From a checkpoint of a small transformer trained on Wikipedia.
Architecture: LayerNorm before each block, rotary positions, biases, tied embeddings, capped logits.
Each number is 128 + 32 x the weight over its row's rms, rounded and kept within 0 to 255. Layers, rows and columns count from 0. Numbers have three digits each. The size before them is the row's rms in percent of the matrix's.

# layer 7 MLP down (transposed), 1024x256, rms 0.0722, rows 368-422, columns 0-127
119:171177129183129107114116119128115152174137132175128151153152103079068131155128137146132128172114172135090129103119104086144146123147124113167098084141053153183141152140153104041116089072067108154122164128188109134123182138123129129125145115123082087162158139159100149123127141104122131114132151088150175087139086074136125165095117125088124118110098153057142163151148145131048081130163
093:105129130140196062124088163167151092193124132069149131116157091145108118087151108091089143130116118100082194158181153132123122076113126155154115164080118094110115144147101160158129089159130164165083147127118149125178048139154081164082160095135093098102136092138103142129139161139089132163151145110197155120109131118161086146115074170068156099103094122136122145160111138095171127159163
085:092142154155093123087161142050127157109163159044158139153141168101148123082183088105152181118101125104060133094150119147146127174100164124145104135148066118135118105154210122180129102071079131161162098148095152068152060113124112143091083142124079175198171145093117100161132110085145135126104152137124155068104174137121074083095104127163117180137136137122179103114128107137155102072107
116:040105108197140112171118177155151100141120053188138130094083161152138105143092176125124164150137100091125132147136109160071109061093186091152081138112108115146176154088099167112117100145127152153121134113137077088123149126123136141121174079072090112117114062084158143144179066095159113108127132134204118150169125165118137084111159116175142146176076116100137129104137075138168088171144
092:158114147143145104108121172105054087151156121157068121139138127181138166100077101124155103165126160078184143047133139098145179094107133202076157108133141179079141119110143123134104182145136150162127128104100107107137153137072164123087154136077118143073072119132146136182158146139122193060152115098136116100138062067084080196107143159157104117107162166145112091096185100160103121127089
113:115105104140073131135181096115087122153121127133185091099165118148186065111140092127103156085121152177130155104177154166102124118072099199109156169119105149107083110129130156183149086135118144100110187134103187111134158105115107166076153158172156144143161126179091138153164155151095119075106123084175168184139139082180117182159098150156127063097113163122112121149111120098093085147142
104:058165093115097111113119124147137090121159154135146183112109070087117144104101093108188206140120159098128133102093147139145137126141135119098141059198119127117122134205088208109118131127067096143109114126100077164118119046161081145112109120126159181088130083161134146092084129103147101125141197101139145139083127129174089104135138051076094070114151132150086131172117146147168195110157
094:129140099125172154162087138162148112117177178140117071155125083107105081126118176152133118142116083114111088142129087130159150098153172138173158140092117159130169097118140176117080103121122189137121084110165124072152090086157152176148097110119091067135136118175079099152134160108154144113132149119128141108139174134085119109198158089098111139108047074156176139095123174078120098136157
106:121114136124097141125115160071098127155150191161124168078120102125089136108146126154136097083099115114148108078067154151134179063091099155097169163168144158150171140178073143175099166070068134147135151141146151112123142196128058106095090102095116067090107141074129119088174186105124149145141150120151140135102075176071132108118161108152169154156101090082113146141130130138142095153108
112:040136142146135187131170097103140091152157107109186135172090134133144199131070158138142116144134146142108113115216112071203145078079161102187094106154087105150126097111109175166096127101157112144095142066154155124182089147119112158135097118168090079118170145133153113147063124105128114149089065123190146067113123107083146104162113132098151136161122196171147111145135150110100131113139
096:125127109163149115133134099120156223120139108107150095074112185193131109114186184128110137140089135135105116080114116056156114130183128094107102128113176118129144138231125101203108144117175082136132108128105171147091108146072112092163179119171088180174134099157137174149107203105079125114153116093069065118140135190123142127110135124130115105093156168177134143087113102122104109127144
106:137106101110121142077166111106045089126155101133157089150125114162137106158119135160157108120122118183074151125145151134128152109105092081143085149168121153126123160149158163102099153062047086153143159100232083130086116126148087076165133122117132154117129156089115141112129157104057103200157168118106104146100085118100160134121183086151133100068154147141073113139133160175083137067140
100:120097137180123081060088168109107147155061127097121110134100132157156163148106113136113129165091155205182180092094132080155125172137193128081116154137102142086096204124148100147088145165103103146111110128045059144108137171126126148088152117085160104114122119126129116173108089099125124124099112112144103172152135097132095153108128085100131148127122164050097100127172167119145109104084
089:106065153120136181161078186111119137155135147122159065130143149148134124104085114107132151172157162111151136113155142166125177133127139153131104109129188146093112081105188164098109131125149087180132099127173142125148128163129128104109157142164166093151127121116097173131127172115116102151121085161206108111147181128097077147127072089098111115093090132108087154143101222087064125113149
087:098104100113153094112117121124093078116112184092152105165092158137101115119099133148150118174130167110139151173117140074124103155083151086086185130158124133118165087074113200129127066134139167151139173140098164165085139171125133075145140185113145093099119085146102157130076165120088067214145120072153193168149105139139102125159200106141137150161107113230137136163101101120168112186134
081:137169165103088161120129143124096069136185134140110134136165137172125117131083152129102115149187103115099141112173120130131121099130141174133177142129111171179118120141142151092102109147145116054158087094076087126115162102164146147133167152022143110140130155200155104143185123144151111101118085119081084115117111118067162146129098109188099092140203160074100086166131105152120064100110
104:169147171134142161134160133100122164129154157127132118172068203168121144172219146123101124161086155090040115136127091071172168110171114106144152140098070117135062119182120131101106105156177147169108132105129135135100155088113143141098143156131146113114112134127128118128120122082082142100097185089159125112139132114115105122078156148133167077082071152117127127116126114052082122100138
086:131206063110171193159132087138115117154064125166134184143163115106121075124129097127107086133176201134089186145136131091120096117126191156116127175112095062169101111114125120110120156124134126116155119092108113168076114129156129139160134104129072105194146103129178152124175100188176176116102166104137139057094102127125124136166124088098165119097148148096091162109134119141134084122103
093:108077144153139132117093136118063126110179106125221119145074078135124107190135097126085107130154154155168143128134090071061147086132157160069119094148138148104157095120104207136133105083153143182142153148142099128145089063140154113142117136145120117128143088124124175131148104131129109149101171129211151094188106114190151153121129107124115150096117127104147092135122155139121126146141
084:130052157134143101131185108085108119102103133118140138158128138130128143138048102154122097112158184094191130156120124144125172162169110129129116099199107153166128124154103155145080184122132120141142136066137144127101115091093068124123124112193167136117097122162151134182122177149161107149173134136097103178200154124178146092134059158150132142118163174094127138177103130119084040107189
101:105112096188125100114110144141099122132087066152155155148152136149151145123099101159140143113126177154161087129093131053127098101088154127104096097076067147115078174107145157154109095107081116159129141103107118155116149164094121169108133143081128123158119119168086147114183170191129139150141142164097085212213133159079095107061160143164213111159089134161129115117105140204163213136196
119:091112175151147188153134115101112139100117100072149119160131148117086128092103108130161128157119177138122090069150136102119159119111166096101139079091144147106113109123205188144137171102140115137141107086126140149109085111082108150124092148105114163104107096109089138121178133148170101126118135158146218039096112174165111103121089119130104125109129115100175102148165194159032146068138
106:142114142125132126179089087050156130075166095118086106077126150172134186110175148174129128102132082129072085113113088138173167106180070137093140164197124131123161114120111100072156178055089091179200188141137140154075165152140118124121105122160117189096119096165131108190150121108106131127076150168170176109168126138117198199164129088122150168108063120127088106130139108093129128069092
108:106125139182097161141135149137101080108169149132157155137116112096175119104106133149072116162087075105135076096203091096104107144121170166131095126075077119185104089165141126182133104157090162120145121064137103051115186101176133116121104138172116096154127109168155134112149114160108087063138146166110153096163133092141069163186076133144149127179135130196115098128165150115112098105156
111:121187139066106113137140130043164097161092094169131115125167172129099198147149101145137102137129136162156083174178120108143148121115194119145155108209154104104154094101110083075110146113166109109177158093127119073116147097125097108096100097117104081131066120114094108156117161143105109175074131074102127122165095148094068130156179164129139153111125124111110136115089125130141143086147
095:120108113149154106163062123171171131118158101153186138134124091148090151084157138068133130081089101125119122134110054162128117132157130163183082189154146116133157099140174111139132089152069168159122146134104159137156144130123142086146112123092137144161135087140137136094190132148098098088184143119118130139173068132090102120117114131125156085087139098125110167045172142113165125091088
100:134152071118122088132100169127126145160128094078138104084086165219143100092130103193122147191057137102089165063097098096118121121140168156145106186112099135091100124164039157119188128127161089156171122161174160158122064205110176111113161180103086139106144112127140154130154084141100139095068114123180136110101090121129135160101098081123168189102135108148153105136119118119070045113172
086:159131136157126148125069155142151186122129101090104165084116107116122104113138176123163082073130097133162111087111196168099134102092140051122159187146115096107154165137120105077101121176179156174119127120136181135093143150092132122171151083064148180126223134097102145100125123093134078159169141111083115131150057169160101156057175190087142069144125155160113100102162155119102138088136
089:156107101132149121142117112107137157106137145117156172089122079117128129108069079132100107087085150085136168086104142137077129112101070057063194142180137056145125148107086086127166097167175135158189111146146138213117026096188093139146180133178120161158083123136140114151128189110112073168121101176125107146106124182122138160109169173168095218081137154141088166091127095146100142124182
081:151118073162110156139143088122111087130124129159132128136149188159085126105068060056094119185195115151186180147128091123166130125171129143090127100161096161109129097093115100089133113133160149092105090113110112125159123112159107166152160134090109147154112112140146107125195103144164129115134072122175110154115120144121123187145116124122144126126185067172101126176091110109105128170117
095:076150143126140140152143148068159125138134094106129150149108114117100129119143093138110098132191185141116143137193159141120121077160136143122155130133138087139191123122050092134204112084168129150160162140121138144124137140115108074121163133121073073089148182127077170147107144105145166154128086141081118116113101128085102081080087136094165082140121172090169125102127114172157107067168
106:164133127150169161171118137182064127078108137117009072129088128108122140138183127129053172207148087123065179136120130113149085130173143095125170165124151154133105130110100130171117114181111192122149111064178135164135180052071110162118103113152096092103077114213137150110161075171133129152094121120161146099181157077175111129179109087123156157129141125104118163140129092118111113151151
089:112109070106129221143120146107096123160116129150131126157163150163025124078127154110129105113156160143136131137112114138136056110130146146166104155187101123119153097151163124112100037128165171111118132184136096145124085188124116146138168055098173110114157099125125119160178169171146129131097140138127104139152116160143156183210196110147090160161134116127125109148103091117138180107075
123:117106189139112159108166151102092160156135108105102070098127095120118137185124111123157091160122124121119113168170130189140137102174174113143073071082102092165117122099159081172154082082150154148183112092110054164123000192113190109086142133129119142165147102114084134179170089130138093138071119155122124147110082147126140088129164173152088122086154136112152079132141132208158209084151
099:111159163112122131144111159147126150140165177121153107132048183129116135086136156119120130158074129121147076129182138096112143122089126112176112106119114090095133089145123150103148141077207175145164150171139122162087026166136117137172084181129122187164190152079207140133110123142102192087141101142146136172085051198112132110145132144110175163133034104158087087085149104136115111108088
092:102114181142117137171129110105131191156059113093158139142097157126086152107140097126137122088109139132146145105140190109123130068164079155149142131146071100137159056099125153165118122091146123110168090122167166137133127142192087188138152095095151137049175080139143124187077117107101112102114159140116152121055106130147096138166167148088111162085123125126103160186210148128099124116190
090:110083141107128088156187116157097151157145121159162127110115196110177099159054152181119167169122095122151127147122100123096125140125148146087136107144137113139109088092099148137116123079170144178131154154069111123165000093109146124131113162128129095160179143092139145127109125119123143103091103202143113114128117112149098113135144119112123132148094135104106140157089125089111131126102
114:096164108092079225119161159129060150203088156127074121123143106098130156122131145171075097184161110141153103176180112151125124095200087126101113090094091096149099131108110142120151072153136176144137126125125126170112160107107116033091198150096147104120122152122130122143104166145083127188123165157115138174133133149135100124197132114157121098151103112081127163144111094070137183122099
092:110156132122142104140088115056124123080090167076122070120101103097121216094149087124134103174154155096156016125194121086133127155123171149132175141196151143133137098149174165153091083073107142131157152128118119126137099126104175144115129148103134125102140128145161169118118088166160102073174167158091178143103104124139065194116141153096131099048116124144184115141123115126076144183216
091:135101170098147112127069096065138093075154094170170099152114091156147162071108146072088129174143124182141206080121200145127094141162176117111176115137164103135144158110171081136161062140147106176159111112173091105181148121084112114146167125169143175056179113106115162151108096065109139177071177079090126104102124143095099137086124082116123101122105136099104066169105126109133145102089
088:138137102117105092091101138122146107128103117147153147074113138191137099106122112151127138129208147065129165121145097036138088079175137145095117134082096080141115138184144144097131141123192154181166104137150133162151143135139131109094132094126140116167128166133083137088137129141112150169151157130143135119118091111108156114158166120098195159125097178126137158065128084102124090135090
083:120125067124135124155118082106127085134128083163119119121115136140141094092115147188150098128163169116107192128161065108106131088102127182059109141170057131144143053085133149126145141179157114147153115108164100095071089088128155167100176110084118141126080119099086113149146150162128104091107126126098137114150122088098106181181119116124152177128097186134098125176130127154134107070069
110:098115145148146074156128158107100100163066147119174095179135119110112151178142102089097093102082152110176149132171111158145161090091185129108107186099187158149119101145200119207162109147110154169150104135134163108049201188045123143144138137121146175101072082141109142091136133121101103144129117145114127095108118109095143185146094107162133164154112083104085112110095097110094131154051
089:096124172155066154151118063136077152128153095111106111171081112192175093128159142130145109136141090158104137153123138161118107113153169159105170141101084131121143082130168113109165095133116106149076103116140151174155166124152163165195111142099113161117123131103189172091084155085102191117159144086109107120077162125128125189147114129143158124171083120139166084098143162159040127165135
108:205136110162113180122154046114089075159107151169127139132156133143087127171077208105098092094120147156176140161083089160119169148120142114070188102150112085117080156086099132203127139132067152120121114120114158143160187119152123107086114124092125111173175135120153123153160172086105142154144167119184119083140175103133089114146144105123138145132121133055127115175163107088082128139153
093:121149123162112170144194111064132094135142163106146146152142113086162184164180137128130148142086123139121138146147118101119092117091201147105127166088129116179190081120133179149085082059112139094135144106151109155110034176207140106152118174094152164173126158146115172142136135090095109120088100114140093088161089037104077117107198128101137140106126126129181143114106098081149150136083
096:149123105100168153156115121128103140124132160115128194123173172098098169133141087119150109132156066110123121145144134161171119098136150129093143154118059121195125116125123165149124125132121108106114094120077176127119081122104093129168129125168152134169151212117146153153128138096154151081175143138134163160091098150131103092127082147067099095132095087103205147143107134126105099121169
097:127146102085131200178118174157131061161136114140169112178143131077116195070101123109120109153136130149158147133168082140147067098153193111128108134179154145159080110121113070137187094136119138107153072135072113099164137176138160131059148126114121185151143135137162103175139100114170125132112135154156107101109098205149131136101095141183106141126147116155038093088105109088166117125114
079:101149123174117136097156114096144069110132190134131148146139085115134112126133102121106157182165100176090159097180149143094096085076172133145101208114088163036079066159112158092091174116063150078105130101204115158104187104046110125124147092139187170120147113148146157143164209163162141098095149108101143112105114144103113115077148111196124135118137117138062143114129047107121104146138
091:228085131162158133073138102091124099113135147080124095092150171160113106083165122132162215133117120126137136140091134126135184160109163154066125081157143129122147087126117132167107154165130142201165114138168165168153085121119145119081112137186149152116119154148112118130101145108110068192104149138182110080137118079094071110142094102102151067129147150117066124111159127111119125075108
109:092123166066145151033183173118155112148174141173135104117124166163141154103114096142094111156128130116186065154122119150118175092106095126135120133121095119101166101100193093176183138148124106130098136113099097110144106154132179153114154128111103157154177124158108110135159091091189133130101101133120059163071076092122107129107125136119074095129131089091140151067167120213168124079125
095:137165108143160117065105169120043153130107142147192146175135094129156139180099138098088091155104118212107093117172132099090132180166157115086116121145140067114188132178160113105160183064123150133102154090082121159184130067086131146105173096123142093150138095064099136097192116120121144127107164118116137103115102113126167145133180107158132164147084124129125196124135121141117144086154
087:156087092128131138136112115112103170131130111152174153127144097164141111095121146098135155147113094144079112134105150103082133160078147132096153138166124110185117084066132167101131076106144136140194128142181109163166072135094146132137129151129108115093108148108134155156169204177105116109137170145163075155099141082105061152162105118126146150116060117102148143164140116171077131126135
084:108154120159120124112159100082086090151122146178107143113160107117109102143081089092091110135147126123101142089066154178119088142157128150159088142114070170129151157160186130074114172163154088101094186168121048110177162115140108128145097098074083109112142182125119149201181183132176121127129113098155186104104132110120136116132171094154088126139146115169103144140145124113145168136129
101:078088098134162117126074139184072109137127131125150181169065071102106140119072154110106163109157149094140177131110109069092111098163135189121156163131120113092164132123105075121107060133120139168231128097081168133146181150171146082136172127107136098172121101161164145098183081140110089146090083120076140138128062151145141114156119126106122122163140140155096141059214158154105162114153
# layer 7 MLP up, 1024x256, rms 0.0802, rows 369-422, columns 0-127
092:185114137084072119152160130184159128106142126152126189103118085126139130179148127132126105134128075126148109135154086127120134100151081176130048125139098134155181177162099106042082151116109098068171137110093184148093137154163092119118095147092195095174135086029148133112097119082134143121086131117084059153108150139158203097157157115165095165185097130131105161132087164135168129210085
092:154144174149135131187128139118130154106111133115136153121119158134177121148084118122125151115098117118164102090078115148129191141147136142135168154073123154149054119143177105177152100138167102112119097142126138041124140095136185116118149164084157134198153092138154146103148063155149146052120121169111138146131170168132147122111084108119088131168151085124099171110139151092179141187095
118:111104095163141124164142172135097146131134132153088124086106151110137134147136103089084133178106144110192140142124114151212141128078099142150174114099157132092173162109154108112120172154110108105118078077114151119117148126148139100133144153153117099094139126133105073199099101131113147121139063164167097143168188092119117071087099120180150080123157115123128118138093117141129182203077
089:117082133165078154158163112144172143120049139147102124092168101101109084155180113161160145104124165145152194133137125143120090144117131092150115127137127118202100130127085200151138071152136086136106187134175143161098142142088104123128141138163101134222121104114157073096151146151148116165120088087136104140125161165148141123165124086042096109128120131115147105100125092093142135115145
110:089151112109099114162087112147085118158130138103112098168104139136147094157171135174106113136125173144125134104146145137070131220155065068148197119114175172111159094080143153158141096134143082131115086147137103151113155118098139081054066186133060113098044138169145082161139127191089137041209142134155150151141143117171156149192139086107114099156073128092150096159154130084112110171141
097:097131107174135155173134137159109092068053156150089084124119231111142133135173152210111104126101100102167141106103054119154171124107103138102127142145123143152130127146139102163126147123089108116136169142074189150091155170119139115120144162134152088224098061096112119127127102172156070093121123106147102091121127155140149145136114068168130179097150104156152200117134136168100167171097
085:184180153149049106101120174112173115081185116127079148098168141094095161139111117118122082129131141151107084165146155150116172105146070118124104085154166136096104120154145083140180099089119107135116141151161182159168140131139098113092110139204127108127116097142177147138134159154096085160126146123160156118132197166159130180127116110171169104131170150112117148125132132210172144103127
111:135170160179109089133097154136134103057123087108090123101141091119171184104065155104183081188106138175203119127098093131167152126104114125159114133144160162111106060105082139118133149155068174109085125117153102067113152157097071141106094174184087076111120106118162068161201105093132133104111098101136120118170083143190072080176090156123048126139089081128148136125127143145196135147124
108:100189139130169125095136136184179152116166142085068121137156126116152098196155084125137119164123142103210164086145114106098113216132095106143148105140174153132098061113051190173155164127152088139135156090151173095105153158071105125133138167119159145126146073093184102111121056148114168058071127104121107147112134148185167082163132062148108075182120129133119137161152083128170136159122
102:149159081127125152100192087163137077102146104133084116141130128024110118166142169125134193163160102118077174138098104138133123113079081148154106048104109112155084118075145130145178165130153100113121121141137088100117140123135158120140108151104095074170161135136150112180141092129150088133118101192176093134148184133106113181175099106099125096098110165137131187181145098124114157107107
103:111124089135073086156088146144123133113100121156120157118177149114102154143145150147107157121145146123146120173121168137164115181156074165139150140133168166098095135132133147106152109125137134123098127112129095166172153171195127085064092170177160126145127085143128183111102082134158201157146132116097102161110161107162172133155127088116162144131160124035129153120147142130117092121156
098:155125139106109142193140137144166160120091114145127126052163149123132036149105110105170157159161140112097156105160141163141192108153102140181136124181145162100088127156064105084159138141090150124186176156134199113152154122146155157185119100098143084173178124114115178161102188109071138125141131128117118102143108167142099102143099182049085107158109109187128176131077127148157169192166
089:097093123090075129161122127136174124176137109148074113089134031159081097161138112118095119058084124125091142129097121116156128193046123096137152067129125161157150162112152148053152117119086085105098147116108164129114139149130149075126196111131139141133134098136166088068118149168076131117121195193089162115149129120135161111146141133131069099137157049078117106169166107099114170052044
094:120134179139096109144082197174122148110101146118098132125093119136131134117139125118144104140091078177136125162181142149167138045156087117130151114101081138120112111164112048192142159127128140138130122136110093160130154113109132100127182167104104107125141131091131148174126151077115156154121091184126124099118101198153134112126105095097140152072102093085131117100131179181135158171164
080:155138056108157123150135102185158182127149073180107066124109157103139119156221116182144162160084113091194199140069086154032078112109152138113120117153141155067169137134104121055143122117097105151072182173164090133094139135118093055077183093133095068099131068094162077113083142086157149093122133164156151133165137114203194098136118119087133107143094093089143119100132104121115174111145
102:140177158160107119095104170136091105097152128050073163146145123128104133170100085085116138183075129156099107139167097109119143113105119150132120130188139099084196102148076149137152090145081108131072146093133180110199142075074115133181156124088083112180093118118115148128100129140141213111127153158108140033109146158151154126139101078123099157135193109106117171130114155170104131204108
083:125156178130131082143067153188144085140100093129186151139134095128190178139193197132129129167105118118140156153115164105087153158147045140163146133084133163149128138117140173109149081113106103130123176090092167117209160081069082138112102130100131096095121130118156128145144112106124122143122125133169151150149088103126108138104119103139143084179061171148113172193072161099162157091187
086:117185183158136144114145129107138154156167119094090075117191175126141125120206120158070108137128059173103110121092078111125069166112123094155109069113137111122137156139118089111122103135056154114118133171102115146120119145080118171157115110080126197141110158093132099128081079139130070105093110119093181149128108176154114094123120158095068100155175069153140143119135118169135192138118
091:101146161113118130155087122199101102144158115088062090132113127121146128158109125122106166112078120154115110146167150164113175120103128033127172153161167175139112124099100065120223076134126166125113125144097123148125143173153125152137117052126157151090112135124140185073107098144072109134125090180128173092161077094115154053146129129170127152137091100136187117139139139158154120133115
105:073117157118110129155100138156153119104133110149137142145122123065121101160167116105161165138129135169129151117109127109088168171148109182110124051093197124108077108068099058161174117116122155112112126115106112129124128094116089102144174124082119143175121074102193131106120152115117151100133102115104148163153158127159160158133054062126108084120130151109117128152175055123206181094091
116:121136120139078164136158179146112149085147089130136125121152132076183128157134138099151158165124135139146133187156137161152135104104164153145127101075174162103172103092133091164143113132110106134126141118160125151052171102121121115090108127160082190109120082156152135130136138159078071111080114140079128171108149167123149105114115121094119074139130105154047134091126173058119167152177
099:100136141147130063103091179151169137136134110126153129124126080064112140128044174106117118142142178147165170146078125089142111128122126135109162117127100150124161067065108179179110141206146083070129066115170072092136159121121031167119150145193085103147093137173132153135143123140149107134128145119159131108200135114124127163164093152111143095169177127095170184133128148156106150136163
110:112067135128124088121081153084134106113128130072104088128188120122164142169167117117091137136088150150122201135068129181157166111139099110149139135097134193131173101118154152146096193161131086118111089106097193149177141165131059090124090209158123079163141182168118101119142109144087099142080169071132137104165146079152127135096098124139166120146125154101176115190090112200156148117140
115:111131183124132107129188143205133103134086097139146103139123101141161130104105151105148141110126134184177153160169114156067141165160128113178091120073138121090162095131134091157139144124114127117136143081099125119141152168087114082106046130141104106145144073084132096157085166112120154089157147079146086149109102208165171074214100143072117117130115076145172135212134120166145107147152
090:170109189100128085130101137098143127097083152155106116096087106099084115113074149112069151156207179144135116176076170121157182142176168082146126075087097190155084150108117110154135115116113109106067147098061177143112133105106171126102103182153112115134109060159141198116125153108102143130067118091130154102108205177112122150120018201132132121131149134095131086139166113186151144128133
107:185147104101161153211172163135071118225071094117108123059114065115134116198149129136109087083137136143099133140097155163130105116115115132163133106152151166115120182139080116138102077140182111113156070117169109143184136119092152102141170100141144088172120114120148160128078138136139163142098122182133135170105155158129078073107181101128158078179120133192216145133098139110141123168091
085:117138075073119095101124089155134114196167164152138119151131157156110090098106124124132175131169154174150173135056034124099100167147143136142102108072158186133089110154106177112110135168133150103063097176042160093190068122160158122097145133098117081159062128124139121114097116119081134106106106062130094105067191148167166125142086069123102093158126111086143158141107116108203148173114
086:099197125140122101113123102116132148142090101109135124103154134104138160141103127122132130124087135093144129106132129139163142097156122140128098120151098169119145155216117167139133128135096100110082122128101107113192106078182103148129103134098118144095106088115120150100103104141137147107112144079043088147172088103141194099121129099124170120178172108098151162121065121157119154151175
074:112178093193202096136143150104173122096158192106073058100130051127219143157162160169142099122077119100141189083126124130094182130115055162144137120146117095149157102203128136224172073117140111148096132122137095136117140161134172083123074105098103150143161131132135110136161125189115174122105110113100080111127148138104142128104104107131065092152127081110150118109149105098120124139136
098:100090135119112129159162124107149155117122155134116151120124163138139156119179148138115181145113099182194134145124126116075127113061133085139090141094105127139083159054066162123126202131126149102083168093136150166121140121082187174163152117126131116165160093131162106115140102104115138147170111159078061073130127147134169166118074071141134199137181179103104212151120127078146116084101
094:145142145144113077070124088136165136092137098123173123070188093131113123092115082146181097130142139144107077128127126141118149092065061129130086103154132089116134101163141155149148119082124089126106214152092129082130154164158118116160137130052079143114141071066157128168098180093152148107137138142123174170111172123117145126126139140197092127102129095140079098084144091147168144113105
083:115073146121157104173186092125164142086114139117146168096107098164117148125157144149111101142126114115130127114075104115169206191088089144161133062118127124165079154083104155115149114147133102140099114117081157172115152065148101099099147137157094122187061148111127083159154089097131135154100078098146145147131122101098131108100106119208107112164129108155118135120123146102144074118139
103:138110129097137105138054147183184190143097070134153125144068143149090161117187100152123125113155097159173105167107093166141124097133080167149150120156061139115105104164107143140126094114075093141099110133132103138171133117114098066135111109126109088118109115118144085110047078108134142068136099128133139132171122129179146142147123123102170144154167083125208084176155183129140164105111
097:098117163113141097115061163175139130125117103127104039127126108173132145195126125141109138133100154104149129129059102180155147124133089104186126124115136155075075151169072144171133154170162099163086121170057147108163118093148116136154136161132148137075085092099115157121135108114169108127093136180063196155134133127201149115132106127141171166099121093152117112183110108103163147143122
098:144113077149062192131185137125113093167129080151119137093110130166148075039110148148147146136116154133065177129098122182134144148142124168157141090116195155120064139120140090048138065142138115120089119105145124169087143106154158111174100130175132104161141096147145124170119140140148160116101137171073115160127152147084153121054092163153076148147174102088126127120085133117177195079087
098:107159146121155064098101197104170125107122086127144159082145112064098129155176163074121135139134144118130105144121127145135145136105069159135093142133127128111104119142119195141191157137141136134116134154115185114153131098135130174164095159107124106150159141114153125108120126064139080129129149062090143156167112201158092196109125099164158049087140147175110172126124151153172135150085
107:110102118130157124155091143144201086090087062086122141128133121111145151130183155077061131083148182096187135142145092132167192196120143198140131092121112132124138138174148172182139100119137132075134137126159124064162140136116078158104084177149132106103111131140140094115162092125160117131077112120119126101146138165184162114108117141139163155160154104081164114161158156116150145107110
095:136167136104105134147117124154110113149212108116175214123129085084116099148173106090119110107109125134160153137138139136149135145062123163157108123086116157161111071140082149111140108186164131087094079094088120068111129101136148050088159126062126100097138135129146101162153147153146111130105056161198132118212132147143139097109128095155157164168146066087146129157136151154174170170049
093:132107118171092106159093139153112161095112124106104135126151123154137149133108124180087192097086153124108097192139166172163073192152072060145105117158157186083179091169084113155077094153119201128095150146145123134142133119117122083133074084168112123038115111108115146112070067107114113096130106108117182159191097194143135097145130116067134100115129112089114071141097158221173142090158
086:186121107143138096133128098144168184099161100081134139162104126171117169156163111091155133178118066119154171155064137099125104110125102137161030120118156138128089140147155119100150120196165127127078165124098164124140152084145135095074115113099087171093143092111123102093131111054075158107094126135086115146125149112144141105057142179094112086165127109114090123112093171084127161167096
081:136083176169123143086138167129085128161125153143125161114118095145081056149139140139105132108158115167101170172140141146116096127104129093134089140069169145158134119113156056161135046117135174130089153139181148119154156184113141106115093119156131073143157129062176141177131160119148099116163121148146173145123084112082137081126156079129143100096129111041170190185149105139108168114102
108:181119088172142154049137078128181096110126092111112190110137104114077070121170152082111091137139088139088123176099111154112164169149074178137138134118133129091101087114136147107134108151109146125098126119169134082130144129135176122137106141123116119134101088184102135171117146076090109077145134057142183107119170099112120134104105165119175131213132096140146152132154156134138146167110
091:163120194204105138116139160165167168110093087161119152130137217129190159152128138110126187150052046134132137118024088158068158110148150146170120055079109122150107166137132145102139132157114206077108160160151130070167132122118166156168106142111181123148126115123140104129109090070176082158117158127131124104121118130107073143110108163096131164119180105180138098084111135141142174088157
105:147128132141131125191146142093147165133115152144150118139140132155158110131118133097106125157098055133139133137150078128045200125126125097154057155113194103139079090155136061180169091140107177108113151037136188108179154151104123086140125089135096113136154110101174160155154158128153089151132135120146166100127088112132114085117149185120119139173160119112209166120125118165092185109096
093:131137116081148169190136125153122153143136123130166143128098107085119139114105174103131147116098136200189175161131116109113159142063083146136144136150194176187139142103085118079179164182129142124054044104120118154092142112117162058140138085162052110117170112118127130154165156126086139136119133182120115149183117068123129144123165093103115184168147063112129204190087172148121106103095
095:102139144086119044117170100129117120172091078163106099108109147159160175173072140142093078121179154147150087203153131173132157178116082097143187087136142120094147140146126111119147073130167110124132110185138137100101118084092137114069146145140167067122154090121061167090120138127135128109122155151159102161165200091120160110155132095187137120130156078044167120189064162129172157144063
107:073173137175103118119128098157158137144100103074133103088134139162140028138096175161100184176082098158086151138137109116124156173141068105176094092116142145090129069152089168151121146160109142121169178122132178120143148136135095148184127076170127075136104101167132138100058177112060102153146124092091095130219102079110165130131150156079144109064158133120165122152127164090177107112094
078:153110220171074139114085165152105134097089181102136120139190131120091111183086166113088125087062112094102107163109080134114160146110096091146133102137134080150121098163122114150166127126186086160137129191161112119133127075122192092083101191114071110178116149132143164121162100161052110191100127104137127122160112120156170119139141144060108107124150092088168117153120115175134199130080
088:128150147165081190172125219153150087080147093151108077124100088133163144144111157168141083163127142161116167149120084163084077083110169100180141208054119082152118092098137171133161061135132077115101107138115100087092119125087137155134109130107130092109156152129112134175090134119123149133175048146152139130157079129147123083135133106112059133159119136138188143182087134109159151118118
104:165168150081130054125110116119151110157137157132094136100141109106147160102147166153088145079102184111169191140113141177168168166085103136145169128188103143076151181167094116048156114135119114125120163162103163048186144079128136164136110143111086016186106132103111157141119164161107146156111098092102095140114134098074132090088112079076196122136086151116182140139093139150108133111119
089:109151187110069126171173123173165139099073148145135101047122144129168138140134141141171131188169137084135121194084123131166067124081145148152124109104080129096096170146133121102161120107129136098091128172086126128091137171186142164105137117159126085139106120126168158120040129167165119095120118099079159087166105166123142115190059154105125099144191147142174106127167121109157142109182
083:082194138175108091101127100152132148122130061164124144143125104103090116217100109072139078126078150139145145152151118134156088096087092128111159104125125134177129214170115134088134106121054107064084163145105142114115138136091172110095137138111131101160158134090136049108138099100137078112108193160102067143146120101116180079150112151177093110176130093133100105118125118148120182116058
079:187201146087033115145121156174127162154074147079108132123081178111195172108112155132104175164138114079096099201138139125168146165087082077137167139133083153095121113156159101170142128140088125095136098141116178114149128115098137128102129064143185104120110151114121135107093079133161106121190182119081155086140146117130187168109103134098118169156187135108119122152098119106183124137097
111:133081130140159117155114150178110157117121088105133163073122142092086135210122097151104111137141081165174136148102087163140118138130099104112126114209160111172148108085066175148159156139093186104100100110132079107105145114120158133108095104162159124137096157132079096158130086144196192146059031141110133146157128153128138076116141137144116109136138163143168175133152096119103126153112